{"tie_embeddings": false, "beta1": 0.9, "warmup_steps": 75}
Each number is 128 + 24 x the weight over its row's rms, rounded and kept within 0 to 255. Layers, rows and columns count from 0. Numbers have three digits each. The size before them is the row's rms in percent of the matrix's.

# layer 2 MLP up, 1344x512, rms 0.101, rows 185-256, columns 192-255
103:115137159139107133106091155122095142106096135101177134119088150132112120124138129131153110132092120120088117207115107198153139125125126088167107131130126119093115128136143143129159099066108139
089:120175102154108115125137108083108114123098141127109079164164137154119116152139117149108160124110104146119127126109158108109154093132188104146149142152105129152104150147121160127073117117133127
098:141141147137142112136169110145134139123142124142129126140157141136102115134129116120117071112110115123142146099111145095110155133136129077150173133169156135128121129112140110115083116150126129
093:092115169116133164122132163149107118124121159104126113128072165082158118142193121160109137140124167142101111123145106140131104106093207143131086121120114102118136127119126127077140115122130159
102:143146166110120126124110069119101097098079208097128154114164133151120139121168114111116141111133152153053174123138124141100107186150111124127137137117119129125116143134160144149102134125148107
097:145147092131123152102116151069133176111129114122140113145132119059143126107099138131124119108145135147128177157192112136170142164150149157159112091149119102143128117146116134169117106131088103
090:070162134164094145136162121170195112130163118123169123118131147134163100123109129097120131126109137110143120126149124112104164120157104168080124121148103105093102127059100139191123102138117129
103:128161169121120101135147153153104099161152142067112152124129111128122122128138148111115090144131101133139127093133105153144092127138106153119111162124099113106151105105129104119162152088133132
111:149099173098132149108159162116108139134117140133130101139099125142139156119104118154162139125141105096096147086095121134105141125146156130124127100089120142094099127126149143145156146113117179
094:133148131124119126111169120138138134143144131141110067127131140159111088097122156087115091098126118099101149075145121134136151127150060120126116142106132117116135169126145179154095113136158135
092:159127044129092147131136100129104117139100135100131135137143128140153121129135073135162142134127099123172112167082127192151088104145110147145072165130143114095119100122090132140159123109148131
097:102127140113084113140116106071165160114133128106148087127175138113114077133114100119159116112106121156098082106164149147158105144096122146118103133169140125132102107073097112088122120117116129
095:131123151147094124114131177091133115126147181085122140192118172143123152132159119123139136098137119137123114084118072127131139135126129121155149129189132130075117148084163115169144102115127127
098:160159115083127129133089116142145124119128152145135117156075128155141127162110117123083105148122098132130175098115096131108117097122125116099115129131125136135137105119124104109127101131105140
104:137138128117141148082127180133134113096119108106142123168115125109145115101108134141142146157126118160143102103118126112145145121145140089115141124114171170093095148149125113147165140162138052
112:095150125117156096123120149191107138164137116138110125093120163133151118144156114105125122114136094126121136112079131127155091119117149095164168168145129102172145102101150156152087144151137106
089:133146112106161130133119161073140111122132139135119130076169113153119076118137115089168088104152151111128115160149108142176075150118092136070116127163156166148142140136109115158143139174131125
097:119137172107176100094125134126129141141115137108145193108090136127127138130124124148101147105118124146161119093137117132157105155132145137131155112076125120143084134153152160117130148097114115
108:099121140116105131121096125132097097165158139168146123113117142132081132166155152149122165151093133114149147101115108146155089111133150100097142124123075141122116122115125121150162118139145144
098:128138083140138068134144098169144146127133146117097119102131141104137189136112127145114125153124144135111142135116137112173168117190096108132105150157124098170126131126112121087099097112151127
102:123131117112157117093087083152081118149117154154151168137129101123113178137090144112128116148121136134130105136093152094110115140130116125149145189162057129158144125128171140153131129118129148
096:105130132143099122101138101122147159090077159120135130150153136119143129132156074128098112131132131142129092129139141151137136134136083092123155153151136100135065083075113118134134149162166140
108:110132102125106120115118158112131110129092094090120093125165135131107129132124129155112107148137130099111154126097135134125119104163154112132150136121128147158109108130131092122096151155121184
108:140113118148144132078141105162172132119157118136134120140142126132132154129176119148102125126155116107135097132132120154116122139146139105132120140147124146155141123148078131121124116120137112
093:110139118144132119098151111141133111128136135161104114093119187143119161103129125103141106147161143108137091157123128131147104147103126123130117139151133123169130115135136158160099105111148134
103:213112148093115148089152137135165156180111128098151138117103140101140150115129116108090091128175115123116124116106157103128152135127095102139155098116127149162126126161132103136118112122108100
106:114124121102113126084135097102107156109146153162141131098095150147083148157108145112111149152110160160129064143079126172181125135122109133153110120139117135104118098105090075189130164098096128
101:131159118103183160097135138112164097096095141129146127123145152135123115104153096112091148161130115136185143131125108108169145135146108134130112125158168118110143156098093140151104175141130127
098:077122169144097132139078131127121100094166122127137143124097136103124114134169139080129126104113118123159122113151102129103090131092180079129127126110119162119141119113134112149162174094128137
111:091110137122124123117133135158150152143110142106098147122165108119144125098129115128090133175136110135190157142148111148137122160150107121081128116155102112179142161131155166123055111140161140
107:182133148108151121124118191131126098122106104206095121133093163145116148111117136135149124114119162085119131160162147130111158138143076127113126098162116112108181117150087137093115099159126142
090:135132149144135121113115145096180132120135134117113141142113143148167128168107122098142166131091149155124116128163114109118142140144123156136105118130150137110144116069105118074105155130098115
105:116131145114157125173129141115106107153089084155157123148160124120142130082162106100104131127147118127128144154131183142122154096205147143125111083121135137143136078123099153091087123142120153
090:117100138118184124112083102128102116156117125108129101158097109153099205124113118155160136117147145134111148095054136094153104136149163127145141102163133131111153158137121116167129144141140077
100:175127147168132159164083130137124078156096113121134140111163121151107149129122126159144088112110124145139124104095093163120105149138175113113128192089107130153117135142145097124117122121111172
103:099103140101102166111131111190117140131155136147127096149154126120109096116154136158123128119179121152131153153123138134146109129136151129139151118115172156124152100094146136135162101129087164
107:119126162141137138137106112168137173150064138124152134150143135095138139114135085158126150089109114133130092159113087120131138121123129143162110177124119158125108152134093125133104120161074123
100:158154130088134186106131146139155140099101156085136111128120099048113129122122111150116131120132094136120103098078123154136180146144144135142152134158149114063185124091115137146131111107162110
111:164151120136188133131139131134127103132125117123130149100117105082124159135128136091119140111128120156127164145118122168111179142157124098127139121120124116124159091124156162118139176085141135
099:128104109111132106194132102103113179137119114058119102153142153159160129148117179151126141171170113143115130118088126157144150132175156072164130141128117112110107122134121109150124147152132138
099:158125142076140144107152145151124109104124135124125139151089121122127119122124158077160141122136090134169109160124115142102101100125093075145096157142169134117125113110135154136112154102143091
099:172133128142163094141100144114130117161118155102125143112126137123113125130138131142089115121115104092142164144138148123097097142171155151150131133109149140171164103144136136165165158133122129
095:168156130109170118149156115094148127155128111092122099135129117116156162067149088145097131112147112154128126094175133127151131154106120157081106113146169105135122146148148166130141150109169105
101:098138109173103112131147152122119163139089154108101112137128089114128100132135140137173101121122114131133149091152112121124084109148147147137167129117145110138100150075129084121121134101109134
102:134113094184137093129125119124147134125118115125112132128118127131140120119113161109159107123139086148102067144154175129149146119137127103128102126133116150127166121146142201168139124141130134
106:174101163174096141157117149098133154121099130163149123145129183147128134106120140147110111123118159114067142122107127113145124098140121152137168129134126131110109113148108111077139135160086126
103:135102153163127136143182130115158148154156090137131181141097110085101153145107135157129144094076097110158137142143142142073144125094138144145142110132134135136135128120145134138175133146144143
109:167153116096096131138117124103136143097068139130175146142126116087135145143096106158144134120125138118142112159160091125132145106121127118139126115133150134131139124134136139153105092144122122
103:199139118147099124179158135127122127128133154112139093136103097101149145127064126154125116149116102128119121113109171131137125126113115108142108138150147146083087164157105131111141097110175092
102:086131114144129137108143177131124115131148136117153122108137122115105127124130161125160129148141134139174156110131136138109129124134121142120111126162118103145121081112151137123128125130136131
109:120110149096159151137155137137086138102126152077127142134142161175133109131125132144106164154089159133121131103115147106131121139110147105127116100159116138149121122165122103135122135150152129
104:120095129108137144109122142145123113135092098082157146176155155106119153126141136069168162164135135152117121105090150125111108127123133090095138103146099125154151128082128141130134119086161115
109:118149124126125099148130155131113142153129152116175154132131106131128143159132089141130101111144172151130101136139186128099150105150127114115131108104144063120157080138139154182161133064114113
094:126104086143139106106109119110135101116165115105135139131110138121129100085142127128140127144102116177141098129158132146122100107127150128108128164146113121100110132152112140135136124141101123
098:113181112106149088107125118105118115130125165148158124120162138109122106115129154088157177149138067130193080123127115102135124103163114152126151100161160140124118130095120124125119121107077126
085:139184153092136149127150141115100146133130158093135143155112125168145156137135091127152163121085123116158142143103151080116096117148114101127103148156145144120098102152127100117114120105133106
106:091141110121116158213137120095123162123112111100105141119131126171119107097124132100152100120153168154126131110104107150154121102120150125134100167143129096094123115135198145123170153096146101
104:082120099124125115184154149111103104102139116099160105116132132140150126155126118123121119180093130112138118130115089135124111114157098131149126108109127106147132114184153138097128155145137090
106:152132130082117136150134155150115130158143090157134122154122203137186171071149142140102135121130120122117141108159115159105140096123125142103118124119155158161124134113126144108103168147156124
096:100057156139110139083138129143119182149109141152132113112113140150140140096165081101147179142140148121114156115089152160134106154120113142148132124108150124114143122091099099110161139144131120
104:147181126135083132103118107130127123135100134134167133091163140109161140094130138112112071082111125102122140164116112145146163100145148151131092084119127139135114163134143136171158108139098138
090:161162163124132160150138163183166117113095126146154112085088150142102115123136113108115115160170141140142132128094147100132131107122133138126134111157119142127154139135145135066142117126142118
104:140132083099091085135144110156098172112105077102126157109179115092129107110117091089116073077142140112115136155139134127126120139122155107151159150136126123109158125140102170106144121135108090
112:118108130106126101131173141144121106144150148140100135097121112137123123104097099141139116149122194130105095163117195150124153150131136141112125117137115156124130142129156105147140167117137122
096:101129138111103119154082143128097134113152167164125112161086101158097115087123084103140133115098132134098173085134144137115144150131127073110162107103126144154161138108114122145164145124136158
085:110138115119127115120090140110155121143102098210142150130159119106148097136127138151150129094140130125145133143162144165129141144110116144131158141136151092164144147137144143131190080133121112
097:130126172127092111129119130105086120159134146113153118131091104146076136121127120095132129131118099125114134153129105155099178149106129089139136078134113130105115072144104061163143182117125101
096:156121159136126100123130093162092100161156125126177120126136136123164171098144106142155134119134112126092113113131146172102098115119121135154148119149095115091089156084126138109147144117178142
102:154143143119133100131102115165118139131128163176065147113146111092132136130135132117109091121160152165115087102099160122095122162185101108119148144155123129081111096133119104121141146142119162
104:120124168123172106169107115126156142168102147125149147119121109130132110154097144130097132146079110108145147092141115131130171094112108166111135148121111162115113164109128146153159121071090128
070:149133125120135151100115152104138105135162125135101104140123100133136147139154131118066096124083121134113104120102122139097141122137109137146122129157137114157130104053073146146158117137155106
099:115136079107125116113108165125130119164075117159101123144144084143098181160151080106103102087165122110119159077139098127113138104100139134167134166130147116157154179106142149114167132119147123
# layer 2 MLP down (transposed), 1344x512, rms 0.0459, rows 185-255, columns 192-255
107:105114139116165195147141150110076127147090142127179097117120112124168143125113105119154122090113119117126085138082116135152119155168153052169139133099127072074093146138141121174100111066105126
089:146133117167159153113139136123067078105135140141121080139170147103136141135142115128128123096113126061118136155135114115133129093130135102113156112127124120106104151112104160100138099128126083
099:164106107120110124147108090160126150090118183144128131099163126108137135108095101149162145111107152125127091088126149107126106087113140103172201147172137117120113120107111149112114119121156121
104:107171144127140129147148140138138112145100138108181123165091092127122059133161158133094130141117155130111145138115083122120110117143114118136104108107118132141163127172103096112116130149131141
100:131153112120103105117108118111170095155124160152136102108112078131131118145093069144137135137167089091110110129087147126115099139114161148151067079127133159146126137128136136187110082101108082
095:136104133127102131101134183096085074115092113111141138130146125137100165067102148126138133124135103136108113162123097085173129193158154129149148092135148133199142147129117108137136101162132086
090:131124132104131123112142162099112108094137113126136159089120132123113115102153124109131147138125124100127093099134125084133103146135155174134078157140161165165167143159146166124140150132157126
103:093135099117096153167121120119165157171134168133136134159143115133121140204165092090145120156121125106151147067130155112139169114135136128142119166132110151094149097124151123170149167138137127
114:133120091110107081123139110144093132121105148089123124134174146096140128110142140154112105121143113158121114124149118081170152133148117073140115132148136107145150161138124135106123090120141147
099:110152149079131123121090177109156142136123148149131127137132120090145113127096114137128102123107123103122132129127167108101163055116158136112156140138142111088113131132099125162082115134125132
102:139098098133151142130161145110137185140097101155098138135119162117118146122136125131114130117143108064134181111060058133125125123116130100116117131149163117130166139142109136107135158097105152
096:164127124118123112161138139090149108123101141132099104134114166123141119134149162135129140067106085149140115122140087120112101132136137149148093121121081138139139113126114112139122158079132136
092:165109126148100119182154166122126116168117115137120182154162154159144112134140154134132156103126122137082143137165143139114119082118132128108126143175173158109136102129121118120161148091181070
097:145123130202151155155174097118104100099131144140172153124154114140108120157156138157098140151139140129112165137132114139161152154169125115111133121103124116097122142117145157113143144133125142
103:183129120108107090129168139133088142141102177136105122151153145098155141103090106083132138116119133109123110111145150148129125126125140099098137149091127113157165084137107113125117117103122115
105:113159115194165111112166136114144123153111089124101122082110149133111122110132123145096127103124140134127107131136150132145144131101148138114157137104139135098125137115125139110108117132171061
098:130137105163140121099123155144117152132148167138132127105109139155108113137127106072144116090138201170117157126112113123119106111112097106148146128119148178179129144112118107099140152109120093
095:116164103136150105138096145141126097138142128110116148116158147095113184135102151091115150132136121103103126101129101151117082123086106128178170156137152113138156148172130156121117130142163130
104:163163091118133150132145111131148107147141130138143139135138122133098124145122125099124135119168133097123125134135078141104120170127130156124137115141092175104161171110108126156108109093137131
099:156122111100144115117137124126110105143151094124145095080133138169114146145130139128131133152169142125136132120165167107136140139108101145099104143142074125120173112115111085138125135123165123
095:142175132152171132147148137123150149069114133120154151080137110115084114118149153155127129122134154153148126129109116079140119134098172156120141112091113174142122103168104084118097124132142153
097:138127108122130105093156140151096144119131147129133136162123112134124136088143136141107134140104143161094099117078120119078126115149156092171141141121150116139122126085157120138177073155101140
103:115176142134129140114151114121113108122139125089111113161131132104116112148116092140137127150154109142112171134122163126156111155132087126145125124126133098155098142145138134128141178142155127
102:114140085081167133127120080125110114138136129113100129101140116161139136107138089124138088162171139093151107118145124112130104102141137164109164146136101145111089117128144125143110131130135141
094:145135135157123079125110118135137193118115075136131137137119142152088145142132099114099130119162168082097145151151181132135163094095098103131131157134135134184112095124128131106164131165078138
093:193083103119125079120116171134123124143128146107092154114140131118075087153084130140141125119178090118105150155132155118119146108164108075123106115088136131102129119134085120098127108120147098
106:119093139093082152117143127111126153146168114112138108129117147169101141110084139149097101145087074139155116139141137135136120153119093151163112147135155157104134110157159112114146130115128130
100:135103137100155161195135094132123084141146111120133129113129100090110070174102158090124104151139116161149149089116125157120116115149136109107152131132125105133177159122136123125123142148131155
097:129151157179130184138154104062137085091119095151102153124117076089100123146170137085143128142144126108193097143127087118126144100161098104117146165108158110123098083116144145142050122113133116
100:188122154106111168098082112118150130126111090102126180113078132154105126131115176117168126126114095152113128112094099160105086135133130102123106154121112140122150113140140121126110100137137139
105:152105124143140123124129119148154137094133104125113149152099117113180158153104094073155097122144087098105135115208108112104133147129152105097152118144076114122130130151156114123174107134113114
094:147090137146098088108112129138132100114132122149138144131112104116126108119131119146110123116100138129166129150151130108143114155170142143056150118114166141156120117116145174145139086164136133
105:136129103124114127155148148111115078168115124087113092143115138159112147147140157097108067126130126135127071130145168134121121117153124143115133130086127140139107121118154121124148120116119150
093:061101140071171128138169102125134108138134082112117086153133126138145151108125098165104156131107109090146136069117100107138122111147153145150130099132123153154145163135129074159121138102146143
103:127124083162145146141117161136138160157123136130132121108133128112111132126114146175102073152125110123115111125142131130157110128135178111126150118139154119160163132155174145101078113183122160
113:125097144093116178114072112115132110099141145141077167089118133103122114128097107115114103129153164110130130141126146085153125123124129114164156156109162140102114151126093115096160116120138173
106:149118181097096142138110129107126100146083144090118159158129114110131147163157112142094139118131127104131108174144088163122135102082178133171109122122111140137160137130114131140118109142110095
095:153132147142157104150119134138089161163135103144122128098139116097123156183144090110147119126134141106142125130121137120151133082106148122126136136145132090146121119106135146124086144127099135
109:156129129142136112129139155148137152116157168108132127108157157095100133085119153138115088116156140121155135119122121111160118157158130109124152173138120146081128133071112136107170140105110172
095:138124110109152097094108128162150144135135138102129132107148133172125116066109088164128133145129105135109134148153131154101174094103151133094147116106126120121099139078116115147154140156140120
106:145166094091097116141150185136148119107175161106136158137115140157109116140115175081109115152101117113106122133110120118082121116142104141128134145128123109125100129133093115096096158111101140
103:124137168140161144150158140132127126140123169098120168103134123086097124142122130106107110097122118100092147157143132100113144106190118150140114114123148143161169096119145153155134119181157120
094:134163096152165129129142119123117133144114079089155142146125144133124155120117096118115056185132117106129121054132150119147114131168082160132112119123167153112127125111151115075117095141088094
101:107139121142084128126114116118134155087106125160157069166091166133108152154116097120106153111093114135152134116132087065112080105120136165159147107136094115135118100109134085150130173101160109
105:183096164097136116143158097113129107093168119139111137143121130091127125114120125144141130091133107141093146159128179137100098117115069132155139126128133151118116104107095103134115126136170117
105:111132111121121114129122111158129144144033097114140126130106150152109124128084132163123133098093150107111097111099106141099129103101113132119167126115120169111117108134157172133120143087147108
102:127097123141136125125138134112145140173121151178155134125134157127120165175143127165146122139106124097172177123161160143093146109084113175180118123147139181112126113096138135172124070191163143
106:095138134073145114111094143108125151135092147175189145103151138176064115115117139145156111140134112142129146132157109110122093095122114132141126174105107164129183091097144121148127120133104154
101:108117135108129109094144143118128131132128165085147115111134124136130120112180134127143092144137108128111096112163154129136109092092157136115167151082129160177158120114105140120116148123167133
103:111095114132139148085139151135153085171117159111140067110099089125159109092108091134107135101127139093156111098124117096106170094141123151148098138153124126133148152165085132118128126126146179
111:134093159115150130131141147102122137155149105107112136114140158135147083117099095122161092115091130110092169137149112117121187154145149175104124169106148109121120132148145115134114127105143144
105:135097101173138107109127103083099125119146077099167155172138128097127157130110121157108121145067119154155118136144136111114094124159152054108145111111109097151161131121104103156120146087152133
112:128153101164163125115123139093122094127116138117150141112145109127077136117077114121117149153144116146169111062113124137125145141116159138122152124144158114109148125143161098089109133131117144
094:103088093114119141177102145140095116129153119135119144149073109128091124138117104110119072125102101146139146119112134123154154122138130119149101108146157094124078104136141151150150126147149126
099:143195144095130141114096137082098127133176130127154163110110139116106114192136147101107135130146119112120142102153135137113153118159131102125125119133133126130100180108116132119139135158127111
080:154153105120116105124156111168127142140127133133110112114104156154119120108132153119124117171199137125124114167147142133159121138139143147104119101127135081146148113160143160142150120111105080
114:148141128133098139158125088142109089133135166078111138136165130147110091093135138124144114087090153143085098113089099089145097174120121164133121176135146132094157114118143118154153152088131160
111:064127115100127115163133129086128101070150112107098159131086152114135128108137149115106083122121134120131146133141112121119087120120112131159123128159118130161170095131142115135149149152054134
098:107160127187168171123139148156129178071139134129160159133156129131094138132115141174122081144093112121140141118108126158091137134123148130146119123165106127120140166091114154132136099142141092
090:128144146142152186119165166136160134186108147148097109149117149118118134089130113142167155182154125141096146139107153090123122145081105128143155132134159163100157120177143144167112140130089101
102:127135112139120135181152151132104125125125113146154120144118100133179128133119149125090129140121130191122131119168087155087140165143137141144099164150107123105145116180113082142096122130158123
088:120078081162085099110149094054117125115140126094101143116139102121137151148094128145133141096135142106119149140128143091123106123152149121126123119128145128141104089108131100122108115156148193
107:128135099158135135119139108161128154146107129132119120075111101157134104128114111130098054081125112100103156113212127104114091136121128119161124146117102086141124151153134114097189099127145112
121:130123127106109121101137082126080122154156082168139134124188123168134165154144138122189128149140154138177116132138126142112167112107129137133128095111176112114147111107146139166130146158159139
097:143100140114130156118092124120114126101100167113098125136134162165109096122134157146086158099172124109092129153186124172108133121112113053126125123152119107156133170150100129160142156149106165
084:112159116088133135137134127113107122106132123130118146171110146130129110121097114146120125115127092115098120086139129123110127117141119128100107168075103131111155108127154112133138087151077109
090:111182148103129135132122114131137112133111135100096152176120142139115138105147108131116135149150146162093147066145124111104113166084134112152101137127134097151134115140137177173175119116113139
100:125088122084152087099109138155118154102069113133146147125102131084131110105073119158145121122091126139111131104147105112110101088125081091127113088112150109124158176103114145110141111163129116
104:141129100104125146133108121148112128149104151151148101080119093100147114120108156114134134176135098124120094183109116147175132141136154085132133133130123151089115103167096100137157161093111119
101:152092125150144157105163136141105081121131116122139131145139131129161117119067126152125148132129116123126103077141122102111146180182056145124115129134165132163133130163160202130099127111100152
075:149138179164101091149125112146134131157186122146115166107141113126125114154169173160100111106133082102127110130111173126135134091140136134123142135202125112178128109117130106190110162130136129
# layer 2 MLP gate, 1344x512, rms 0.0995, rows 186-256, columns 192-255
091:125128120072092111119065141127125094102145117174122128149068156098112132115131093136171148192096120164153089104150125152124088149137123139127116127144121093066144096129131088163138170120168126
104:129179144136121151146139135144180110133126142136173131106163157135117120131102118149144083085128174138108140115136147097085124141150117131113174121145140143094128085095119073134121106125160165
102:128134120078129096122125168133097111057109150167124144161080105147151141079134088154133145152130143131125095137164151148176090150152096131110094121094092112119176101120132138123121134100148122
100:113131167104096142088120107126136138110145123132155168123164149114094124127148164108167125127108112092150165113127123142181111114093122192153067151158144120128128182114099147109161129137165121
094:122097112143092107163165135108155073087121089125130158178141154121111140077145118087104135110091114097121121125127141061093093133134156086129114157135132120120123134103117139156153145160091142
089:129105060144114093153153140171167169113075109121133164099138109134088137128090102126098082123126117161122117119147134108145118139108107133154164099104096096096135140111090138131125110124112151
102:155106143129168145138137115099127126147116103095129136123154117146139109102137089116147161167099104129117103170095135131115171120110068105111120138144128098116124147143119099143104149120148128
108:126136129149144134121090166131091134163138096132140141186148124139133152148137112113124095155117139107105088124149116097089115111120143148115137121151107075103135097132105095141134081091167111
096:125134187151152131174127112122163139119144122168090125118160119148124085126121135089134185108118150108113161112126163134141145133147091150130170129189172101111158137140147107101105103190133139
097:131152159097151088135120127156124126099163079117151135153114100117113150163115147118108132139106172152111140100140150098108150101108129155130161105102102115139142163114122149155123122129145113
094:112105133167141162089133131126161156159118134140133146154161139171135116090156087128132136159136149144126147103152130134163165125099153123128128145121142153131126141117138111114170122129094157
094:150104142111119117129110090106137124139155128060103149138127136099134169084117125113099113092153112141127132146117116116166127126123140104108123139138144146111135126104150123093124086137153121
099:105148161114113161098099139148150108130167162119146089142147133119139110150131089095150159136136112156167115124104141147125120145126092162118130163120134125087165143127124117139152089167134151
105:141154153146108153136188150133138098160131143067113102113112123102125120136116133175129121182151117113135167134133147145086143126134125121104138118121126116106135085120154103121141126159117121
110:095097088126193090150095152130114130140101125139140132096111102146197128121144093145126088135118146146099125149093123096142135146101135121122163146135139143127169134108072166148127148159148129
092:131129153096136098149165097141117125151108116090151136128119130100102173151093093141143121129143090128114110118119127116113163161120140105123115095130134090160099140135141127154101081101136122
098:120157146121187143113092123101122121129152137145150146120152115099125128094137169104115164165107127149179165143092155152168134096103139120151094152128099087135130134098125134166119119146154154
105:123102159116141116110135150139119155120127096115107135109103116122148135069135119113156098112134099127082152156109106115169117124109131158101110105123125122098149089109149140111146127125133082
106:113116171102138117149170098173125156103132090162135106107168170156115128129157160098121105128124143133151131132092141162119133124131128087178077126113155098086121142122134140129131118161077147
098:148138150125115145142157133154106122091128113129120110113170128104153118114121141099092121120134110097075096149119124097150151144114115137117130083091182101099137118125143167081109156154113115
096:131125174114115107131165119099153170100140151173121112095147133156115112099138101113138125119119119115137132104111124148088130118139135110119108140132147100169127124069121128114131166147090121
097:111136145151157150103101109122098106137133133103108123099131149125122127090119131094128112132130119117152110113114120123161129141135113120117123129152140110136141127145139118140161170103127151
103:097097154146156184110137092121112113134133131114140138087143109116135110120128161105102125125145119146167122196110129111122128134070088156147123103095125085143090100105143111126107147114150095
096:115151075154139125126166135120092097109135100105142141121135090148081170145074123129088136141146133132139113133165081145097130137143095111138129169140165088121140141112141135139161141125142104
104:162143110164162131103103117176166114166145159088117145135127129139204165125151135118102071171111137116096152132104161127154139132135112118113127129117119141115139141145133143135149175118116106
114:104127160101131111089090102117129108104201103183152136126129078128114134131090161161112154105136116153119133146044149131124153145107133117119150113114138115119137126091108132086150100119134182
100:186106150124132157108134091127185100146156133161128122116100093139115092110130133094107118141134122146147085114093125176120156114112122094120105145113154131122126134093095109127142129146109082
093:134130140098144095094152145161098156113134153134137109127131143145146129129074142162116168170123134106082142104161159107111115115097101148148122131143116118115147172115147127111148123127100109
104:121143125186137115139129136122137118080108099134132127140137082128139140106146126102131133124129160147117149123101153157159107153144163123148143107149143094170144116141074145131122150130153171
110:140163123111113133097146108113113148069046111149115146167107115144087114093133148115114125110108122110123124122134144187130135104103095164094145159144128104136164119192154150133083118141125135
095:124138128139163119103118143131128123091110126138139093164120103113169121152139113166122136140061113153131089142151136108159122155160143128124112105123130147135124136101113119128124143147103127
109:106139082139114190115094144147134134087087115122093124125184133133151152152151132156088099096131133145124120140118143096125152106086096102143158142155109180156100128128194121173107152107115067
089:129183141144096142169147151117194104127112117133157126150169122111124064159167110101145104142112105154130133177152156106123158131073084133093122101121111118134110105114140140069125104138117160
102:093127157141131158117124118105139126129140143083140126157071132127129122131134114146097093115110112096149131098110119121141135101130102139154106091119118115129138144185102137141180169119112141
105:100115168120157150091098109127139148100129119149140136089124099136108107121143110089093142137149104174137159190125142173160111128103119115123138163139126151103174139116155184150180116119135180
105:120163141150113153148155143093147116064085142125129117151151128145184105134150161121168138163102144150154116063115174133149101157115123084117158163156130168107107146135134139152139153150132139
092:118138141095077131123123137126146170108105130136106121125139089102143151151142147142112149106135128142149109132115145145167161131124123108099142113130129142095118126114125140131145112094133115
106:131116109156196118103122121131119088083135164151116142109091122109110151151098127132095182097109132143157170132142119136124157156129104108153139132146139113137145090130098149154118160122118140
096:125096079131102118193163116174111132088120146109113106123101111134097111114146164146112181136124150087138128087138081164127091130179156126083104126108111108121085088105146120115175132157096157
106:114157151141140114110130119099105079129139132133145090140125133147134141109169143130128144099135141156092104106149143109117099088101158128101128130113121162167157155117132145151126126137136126
099:127116130093137158133111125131144118125144066147109144120096125111142163118157137123150120146152111120076122157117129131167117100122133136107164158081135128161095169108121131135151147110130129
087:166127149098143125157140121128126154150115118182118127136128092136141124112140128093097143106158112190164146136143096089109126155106119169089119116102160118133073155102144154125147150128144166
098:119104097150098116155156115106130118130132140122121092165140126122118159125141117091117161129134093122075179155153149122147111117059137155124121110127148200115120118149136080137110137124169123
105:116106159086111094141081145109124156161117100150135129125105084109098162131119147163128115152125121123119162119149165121182103074064176143120128160142096131109123090144140107109116119131114175
107:064148177106122175110067140124144104151112134135131119146104115148110122128110132150162142136146140135103145118147143099116128127154116121091127124120138107158088115115107144123125127106112109
103:093150123147122127131097137108145177122163071119107110115148109118156123139135136090129141121079131106163117164130125151137134135139134114088127141177113147106134113151149144168149144150136079
106:085166143147110142118099099115141136147137163165128132125137156150119111145096087106166134122098136101143060120115123109120163139147134169067139130117132120128170150139116120126100119111144102
106:160095142129137139150108113105154142133113143119131116146105076130127178132094130107107095111080128121114191146143115091125137130149147129118082128128108103117104122152141110135113108150133124
103:143123160130150145131104097141149119087099142123121130109150152162166115081152126119130133088051144122090113052122116095159070118132094135107140145132126136157160085122124160114113120117186135
111:108141140090102151121173135060135119120163137146156138143096112110109128080153111077123140098165114173107110161106098092108098098164122120150127086110132128138134145154062116148151113102100122
108:111155116096099102087131108126164156140171163169128088113155115120122127137116104121118122137102136105116128154135125153183138109121137147182094131127128132119101131132092102131119177093129098
107:130099130121147080106072170129091168133112109170124151160146106092109109129107145136168130125152127150084151131107169172135125084136104096101140170116113125163149106134125111151101115089122165
100:151113131077133124157131142151120066143150115127137170125116119083115124118127181120138072109112160160129162152130105137160140095147140111089162146093146139129068133106094114111138106144131210
102:139085111115143151117140116123095105094153120141133148128102189143134117131134167106134188145079112123135088129119139150101083146128129144128144109131116101140112100106126124155127151158137137
082:107094081165139131107078127132164159087127111133156116148111147116105091129158156124117138150131116170104128166146090094126124108120150089101126120128109154108142152127145121128117134138116148
109:094166134133120125153131172156155132143172063093124134128129151121149158158077137157166084143095117130145178128153120144149153104155138109137124122118141131161109125117142140115141138107141141
110:093134141123114147161137143075123119104148094158124143129162119150110132122094123102153096150130117157150138106157094106129121141100075101127076100122136126141183143114117148154075076138111127
095:146113142141123088112133171108093113095111100142119139130108123144115075096130136130162163125118155132151161133144130141152128068125151101065104114114131081125063144116129161120133102123168121
091:114160105124142135131109106200109176095137191109099108113113166126171151094108107168078105142152147097101138109140086124129138144133087173138179098133145169129120148144071130141167088150142109
099:099089103136123121143172127117097123110126130114140096150116121116136137139118103126116132179115143146138176125075122114080105120123129080144136130180091076094122148144127139177103134161141109
091:120139170126128159126118115165178162174136165135179158149169116168177150103161105148131123165096081153140086121136162177116124107112080135117128118132157136108147123150073132113109139126123132
103:098139163146085141123143176107148144115125137116163091115120135136120144108136145162133171110104102093143151133162161117102112173161139133115109127116145142126131122121101117166104109168149116
127:093120145126138123150104097137081136103178139166075149108111160134159148170130104129124098129098161120148140112130162089132098178117142131123138110138099133141132069141134169114162161176151090
093:119151130118104104126129167119120106148099100131116107095131147066152138176141123126124112172176133129117092127098120115157121099130095200150132113129088107139126124117168117139131096119130091
081:097144126166119159069108145181142160158119139130124137142177137140100101096164147114108136154132170118133179099109113097138155122121131107120118136138097123165109152178129119130121161173077114
093:140170116128142111138135087104097127116134144115165137104139113154139128129140114135136170120085093122110099152123099142126180108129150117120115123138143157078120129118158098121090150133158137
094:115159157144107133101164181091147091144147142078097129162126132103131150177142149102112129173097089182113130122111122133152128156151132106163162097094170129099128094155074157159110166131095141
099:112140147152174138135135169097132161046137131130100115152141137143107121171122164097115166126120134121090155106150107081143106113110144142082136160114123077155140100119079136117124126141151121
104:148155137108157136149137094123089112104153161163127157154125080163130133136170099184104158161112114162120107116119130108168095150117131127141113157152071126106130113146149132131156149157105161
068:119108140142081121112091110117093127129206142169120086106121108109123126146148151137134125090108131130161136176142110134112135088123122167162103143152152172152111118094142127169112099155136129
100:087104138104124178147111138093126112159122116131130128155119109114137123080115139124156128158106082099098133136098125115136132118087110122140117097130113195121106099131088135153139132126144136